Weights of a small transformer language model.
Size: width 448, 7 heads of 64, MLP 1792 tanh GELU, vocabulary 32000.
Each number is 128 + 24 x the weight over its row's rms, rounded and kept within 0 to 255. Layers, rows and columns count from 0. Numbers have three digits each. The size before them is the row's rms in percent of the matrix's.

# layer 7 MLP down (transposed), 1792x448, rms 0.0677, rows 781-837, columns 168-223
098:116074151117144139089092151102101115134086100123099118108145144154105113119125108139117113121137146152149122178160148126107182148156074130108137118116103155170144146136
102:137147073066117116160160119141157140093137103142137131133124118116138139095076196103102117163101117130113087162154114145116132111145133141097125146161100125083147135094
088:103074108122130150144146085091124117095124129132150144166134107120094129148136121127144142116159200145122158128184125058149090159147119118159118141120153145102117140148
101:134091114084089103137125123115118126124175153144104123183141129143153113151140114133129110106142118139152169083100080120181139153123154100154106109150103114132149129121
098:177131100110106097162172140138148142108090124158102144106111122132122150122069110112128122149133078130115108090136088150130121148159155188124100112164150162123080107149
109:173104121129119160153133127133145132160136108155155126162187061114122141124114077150149123146182160113126147092131111137143108114109101130167118139106100143140122126110
104:092093116091149134137117122179087128145127072170116142125151138145131130160134149078111111163135121118086128138092112146136103126136109163130150097088135100094149111117
094:100117117151148090133180104106111135160151174171172154146143154113084127152154121150136100095061145141062167102140137103139094105131107111122120137115119109145117151140
095:151116130139120132158107105093107134131141138113164160101116136157133115101121126123145110115150136102124128119089149141156083106077116107106105124116112141086137093078
105:145139117125078084121123097167136108102130118140113085140121085164098146155172102128137185144107137155152112108143102110171151163166081149097098119110182097160118148100
104:058107086115135180128111189179098098110110129119117109114149136150106104146157142117155150081147119068137115154127120103103141124104122110155108150120130149118126120136
102:131088114183086147132068125114120110153152116141136166140135138127122149112198106107078137120167156085106116139128131149142133151152162117103115046138149116127082192073
107:074138105173150152104072125138116137141099107144130132123133129135138167145147103103148108138162155132138134109090090100112127126109146155115116144134105107128147107108
105:119102124105194141147117115128112096149141137104152121112151123098123106120112127119127132111078171128147107131115141112119124142169119086113146093113127125101125080119
101:098100145129118085098132137078127145137151120193147115123104115174128153126095096137120126154100161140106111107079118109151148101151123123129147123132155143162094152163
095:169158110135129115117149136160114154134113140154113107127159175156087129178103156127162147107142149165140137087126151133142192120127082126116117127113113168175156098082
111:096145103159081111093119133134149124107143134189103123134153098142157092104147131088116125132142134098128139120130123141145099128136163109161148100131118133124144081149
115:165105110117146137194135195126095142122117123147164106137132120105119120147122133128152141116100156141117171128134109122119136135160150149092147189120132138137087155097
099:151089140129125144163114133166110104139098149164151149182090144108098127119122158107140096079118147118154121099107097120123112131171107111089185114134120134129153128163
103:166110180133090108149102108191169162113139152090147085125148126150087110124124092125138161118139118129145129096108133091146148094139111106130121122126120145115138122135
088:147136136119118141163152106132109103122149141181106080150119131090140111148105116123126110095184071119149134124127115165125139076123139145127145172100145132150121144135
105:094143130098097140133103135089117137100098158143106134157107122116119075115200145165111126107098134161149138174129113135122138095176136128165113122161170128132090143118
099:121106099117111118105127120131155082137190145087148144138122174136082103147137140102107114131103117131156110127119130098162131130169113142125155152135135106160128114096
099:093112105139084109105080119143099107108166089158114088148106136142100166135146096114110129116154092105129118152080082134123160187161105148136132130184104142131125157155
105:147127142098109111145115111134136132107085177130123130115138104136126131127103143109150124120103081130114112151132161125111133160177146125129126128087095151105122147156
110:131123106094117117153095137138094109146131163135116122102109072156129146128109106132148117127106149167090094113121132154097070108141139129091118174139100138130162136122
108:088133114172113135128095141122129156148092121164134128094102157207078113179176128124156126154118114137103137095107155106129127122150124115110131165095137123125148104081
104:120133151097098152129157105135093147089067159122144142077109160122136144132149104135127106107101116105117143105153117138109156144149121128105103121091124158127134175154
099:104160132142110120098109132157159141141130127122122141144155132104158136126112122123064132114155106153138118122095135135132115099124118120134123166125092132120133099084
134:126113098091109080107111148155176152080122103097139155112159110119119089156084142119130127123112115138150079071156075118124091144113112143083146145137154125132152116142
104:121084119136116126110163159092137098138069112155122123109096108082134128081147109148122108099109173130114117125122113123184127164130131099120105105114104115116168118078
094:130135150133107136140124149113104154123131136131134113112098182165087112118092143125103080150126119159122170094133151137089117144132132135112129155156133113149098115114
095:112153141109132133147113153177144120135087125150163088134090145092145141177120142104126123159133103101147094151138132124126108148154122110120128163113106122145135100116
095:091075119147127105128111144136094143149160138112132152143119129129151136143112115137145125059147106103123136166146106081133130171152093101112138108128164154123129118129
097:128087118129135097103119128112097152130120125165185125123120133141106101129139131127173085121108135069160125172125125151114122096082097103088126113138099145134123100110
102:122103191091138143112112148164124152168075122159170171103116152149148099117126120097137130123121148128132141143109128145140132062104112131143133128150112093108143125175
101:121130119124155164113132134147123144094147113100132140092126135102136116169110093101160140117137123141192130116124158117102141142106106147119141150131154158133117149104
094:148142134117114132159105139143124115118092161153132142168109115100104137145156114086114109062154108114091138113130086119120140093126136163112131088096112065124127136112
097:090133114135124109099079096109107101149145169132097097175118109108130129166087083085129134136098156170108148125097097101136145162125147140131132136117148160174108115098
105:124138118131091132108135140126105131150103157147136134135134128107150152117110104156123117185114126116144102116099128133090126154109090140125137107182101154130122157083
091:155123132147124112124109150143139128124140138090165181156108117112135151116107122190122112156120053095103143109125121142118133157111115132150112099148142137169121076139
095:170105127080153126121121142157124139158105131135105122130158141107132094158098085145191137125136117153150115141121151133145117111157097074106132097092135112142142173168
088:104152106139103152135135139134108133137158095130138146116100120116143113169141105104095121138168140090131149088095162127137133112113120134107158151149111090122103128115
090:109090097094132139119084144143130166151155099157146154151139128070150178183166169135100134082172158144125138148096151125129173127115154145127171135144134159127135122155
096:112121134131141170134160112138151168098134114196115136088109173132108116090141082148144124138148155120105092154114120143158162093138107127119115110106097143105114090104
096:146133090106146117138147099128106135100154119102135102129115125117097143101168164120152165111145114102160108114139098123163148150159060124152125109146093172084161093122
097:134146110155144163121178150133150137092132126130136075117158146108093201136135146122118147144091117112139118155119088174112144141107138151118130128109159098072151121141
094:135114125139150097109121123130144072142126153144103145126132119131078094109127098108138080161091148130123160140108154183167100086104123100170116146105112137075080122138
088:129119119108117154106182100108144160104149109121143148111154166122120068129096094117115113106126177151113107136103162136161109124104106128133101131136133122116130105136
096:097123141101120143096137143113185106130128088118133141119119127135140143101115142133140120111169102162101116134095104155119146105154073114084124136114121138103111178108
103:108097135136165124157118139100071148153159098132122131117162093152109116149116099132098149162190145123124088120064131108141107120111116134125116098123129159144134125128
090:095136108116115161095116113127114120130129118118177094163130096145056119132089069147131130185101112159133115155099110108151110143147104152110167139196114131141128106124
100:132103119106104129116142150162138118133085164141155079116106136117131157112111160110108133126143127168127151096123134073141129105156126089152080096107187099084100079114
105:166096159121127158112082108100106116121127153137166092120124095124160132118141126148141111088114115139114148143139095120118124141111159131202118144147152154151117133123
096:122120113162134094125134111109115172126119159142107137126137140138148133127192160125119146106125143106140119115169146083104141156115102177171167172108129123111107094130
095:103166114095132147210115113124164144150113126135130132102126161149116126120118149096151168095163083123125106107111148143127138156130178129179117136124144140141099164121
100:124152133114078078156087133157080100105162123193116097133112166110125118134097121146160140104127129158152110111091115106154119100108148128111125143165093107148081177107
# layer 7 MLP up, 1792x448, rms 0.0719, rows 782-838, columns 168-223
114:115099119075120123149155058150109171114154114119128130106119184161126115138094130143139110111121139130090116138151151103079115121152165145147109080143101134094101133125
096:113110088145112128149165138123114149180138116097130130133135114131146124121146137105124129117136170118137132143121169133144127141131119138117100133133112105133108135081
094:151118132084151165124140149115138128096129155122110135122115119107082172124148124124144092124089101141149103124141168125130145164131131125131112156107144146111126115141
097:121167130110114102162104172128094144122161151139108099121101149081097130116118153144151125119114110090084120117146128130123141102117132149174121158104158137101144162092
102:147104115121187160171104130142141122141170150133109114140105148139115120095091125147139128083086078120108117162172123103158086142105133121182109186138106161108106117117
097:169093139116119170141118151121155096161140119105101136155124153125161112131136108081124091135093104102150164072144128138133143121097157147186135130164166086114137154089
097:142138128107130145125146135093135107110144126108113123125121129126125165144134138166135099112119122094119112210149106128159148164123169114114115132109176130149143132151
097:150089153135149147093106131119136118126140140167120119189131154178169127167162133164104165135132116105175084122168169128102116162107137180131122102140126116124136136112
101:162162102117121086185114120150141136109121134125128132097159129114151144097112150155135151131183139099130129139096144148136090158123139145126099141130167134125134155132
105:158115139118097122121136153151141063166157080135121150175109170102091103163135138086124112099155104118157137159114158160135145108133166116110163187169097120151155163110
101:164133089140146160109123090164081168148119122133150090153118127126117159122103087103159130103080124102166116163114161122113085100113150140169129122123140111119141144125
116:125145132116135125124164189118126138099161098140126072143126091124121119098137134118127115105132136120105100186082158178126114150109150074138109090117085111161180167116
099:100165164118121155121122114112160135160095143120130141146138163124112133171113136132159096168107106149145128122144158130117137123142120136075140121105123138144090174129
094:180123059126154104117169128161098115119142140154149131149132137156174100137129104147102119143187103090141150139202096092096163093121130146080123118143177126138167141158
090:123173129119135111128108137105147132133118133106116140145094073104160141183167128177140183130105157136103126159123118136164167154164151100157129154127072119111149135136
109:117125125129156088117124081146123130132114153156088103122103152107091087150094162147133159132150194107121143089142134161215172140116094124140127157155094152100118101148
102:186121138100117192155120152120086096123082164150181110107123146095110105127129077147125203127156102146137142122106120153153126124166111129128122105176111125131119099158
104:140102141111146116131111112109129105158138154141123072118100130060150124122156142108110110100139100130092140133115133130114126101099133143143116112142090085142122115146
101:135121157135122163104107120146156126127132125155103135140116137140160148101089082131129113182133102126156111162136110143109127109099151160159147146127118125095143122107
109:110099160146120132115101112178140099138130155123084170132124161177105152135149132112112133083134114103137160136116104125125159132138114130133137081132137151150089104134
096:105159122094076117140145115156085125162090109143129123155146118115112112154167118126184061155154167115121078119118126115083146134114164128137075106089099135105124136119
091:139156098166094127153193110159083100104117121116110223112142162182112166137121121154118129189127124129165123117103129119169131062090136119147099131134135100111124177136
101:118140143143117101131108121072086119143138110159129074116123137119049158142119082133131157120119120131112121099139130142074119148158119159089145139177122133090157096144
099:160152172141124101144164118120107142107134129110141077149092146157154129164122133167104136154171073124134116131119096149152111153135080102117136122156120127157115076163
097:102169077144100150141079108110092112121095144110143116142092106146136131191102130144137157144154109137110126126101110137166111159145057131119103098143123092117127085123
099:071144148171121124123114170100175106151120111138126133107142131117117141112108128122164094170098138113151113147118125141085132114100191103112089160081131130095094127126
102:135166148152166104108131130120130149139132085127152119137160147085094193178092140102135174127122154138178132154089141095167138117083162146143093114119118120129145123118
094:086130117148113125155115074114099145164110110075169152130101163138158107125174132126119140124115125124104090146098120120136080126119158154148070079089101051088110128150
131:105128105171170137057091133117114110105122134115109156117121126090109077164104170142157127132100109092108160133126119138173129106154155173101105117119134129115137109108
102:130117118102156129143149106153111137118115133171159137123161075102160142119104074150127190159153154083171131144141148146132087155087132163083111104164144120101128088120
097:113144113172128130115120117076182123117135127125181145124132086144071062109099128131126132112128115102111137115159143115150131185105085121107110121172110140090153135149
107:149122122144186168139141144138129114074152166134128120094116108069113103121119103122140120147153131109111124162164163120071127130135143113126167143104093131099119107167
097:161175132127088124111148131146101126128138122105142064067121102072119157108103102133096133136156113116120110111071133123146127120119134121136146146109127117179122168158
103:106160167067103143102123114161096128142142146134116099125136108144118153132167106122099133132118085102139129161131112115104065146132142125115132099116109119141168130182
092:125107145102156095109119152112104109117106109154114112106127154142144130119142111142132083107111182134108098126188106154142155107104198105127130108146093155127115103109
095:136116115089160148105154136125152137136094101152101133137102140124110174143101152121151121103096139117167118107114200118147099146156153130136092127120120121100167144124
094:104128148128134118139176075117109122171147107112113146161129130102132106157125129137131137176109110129128130144134136138095115094178175099114109101144156095145142161117
097:091131154093094166118101140127148117103130120137146139143115113112126091071184117114121164161129117150132121144106126149122141154057121118101125112126147168158146130160
105:157144121116146136095118135154160196133099168131160144114120133075145107097124119087133100179105133138114136132164122139120145118146132114153128091149186124135124105144
100:118139107159103142134146100132158159130142096129120150141134141136135101120114133092104122156157145196095105117188112112129074128159126111129101123172142149055131100107
093:136110133091154134132139136085129140114180124099103138130127105193093128156143128136087139120111111113161148152160079124096153127107126099114137131127099126137140134126
109:139161103144098129098107158126144141124154148117133161079119132149183150076149135159143124154128132107110151143091134112151134093093133150143141136127071162144096137156
095:149157090159140153116111137123119157121102093094107207138152129044103123149171155141101164119147144124091133127148150117134165104138120114148179147186113126125129108141
097:125158101120144101138110099159153140124129149098125119131136134156109112077173084130109127183095105141127132123136106164113147118181120150116090137192167140125146127094
107:139160108111120110118124080135120119155132159168125146116161135117134131169106172133163169122143109127139155117142125139121138119163135151095118149138141112107122212114
097:172138157102099153109106132155112089100091132085120109169134119166138121137121098122115091159139128151128131134141156175108126103111165112134128079108141139143150117105
093:150098162091167113126158103119120162171142125114091129118122159122191137130144148197136153132133156155122171125123123130130116151076141148137075139152159107143144125140
094:133141109144174131155123138135130155161147111110157147131156108113127100138165113143111063122090126132102126098143109137126158092108102140124102141125097115121123110121
095:116140098060114138125113133121098108192128141101085138144098120122159130088113151159099119104148125091141104120164161138132113158122102116136155115117107139094095122205
097:118135212118123110133109129124114156087106131122102126142117145134137093132189090082122152148131127092090095088147106151172113116177113115126163096122101106136116089109
095:118118123094098131088118128106104144124158152106115118152106110090095141120129121142097110138089121141145125137144139123133147162147114134145130166119189109129096131136
099:155168157140135145148120134100091134157102138102127150111126153113131112141174142159107080135105116074093132164143165176115109152111110151117140176107082123098108134173
101:154072125145127134171108149154134127117130107112129139138153126145127143152169097133124106151149140104155119144103158126091129134091118145101137133136105161116120099157
094:110138076127116158170115102119113180158122093106129178084168126123146113085146121128135182142106123138127132118101104108146107123118118140148113095099128129156111158145
095:138089126133152143146142127143117167135129159117096129126072130129092128155150155133149075169122154143107110130154108143081131179122105123070093116136125105119097110112
095:097122178124111093107135130093079120084114122154136141120088149140168151109149132149103098147113099124128152149134162112161135136196109150108127129132133133150113133172
101:181109104155112085120131115140153135098150139110144094153151127118110180142129114144130125132132119075162105171137141116146106118137110105128156092168121093179108110147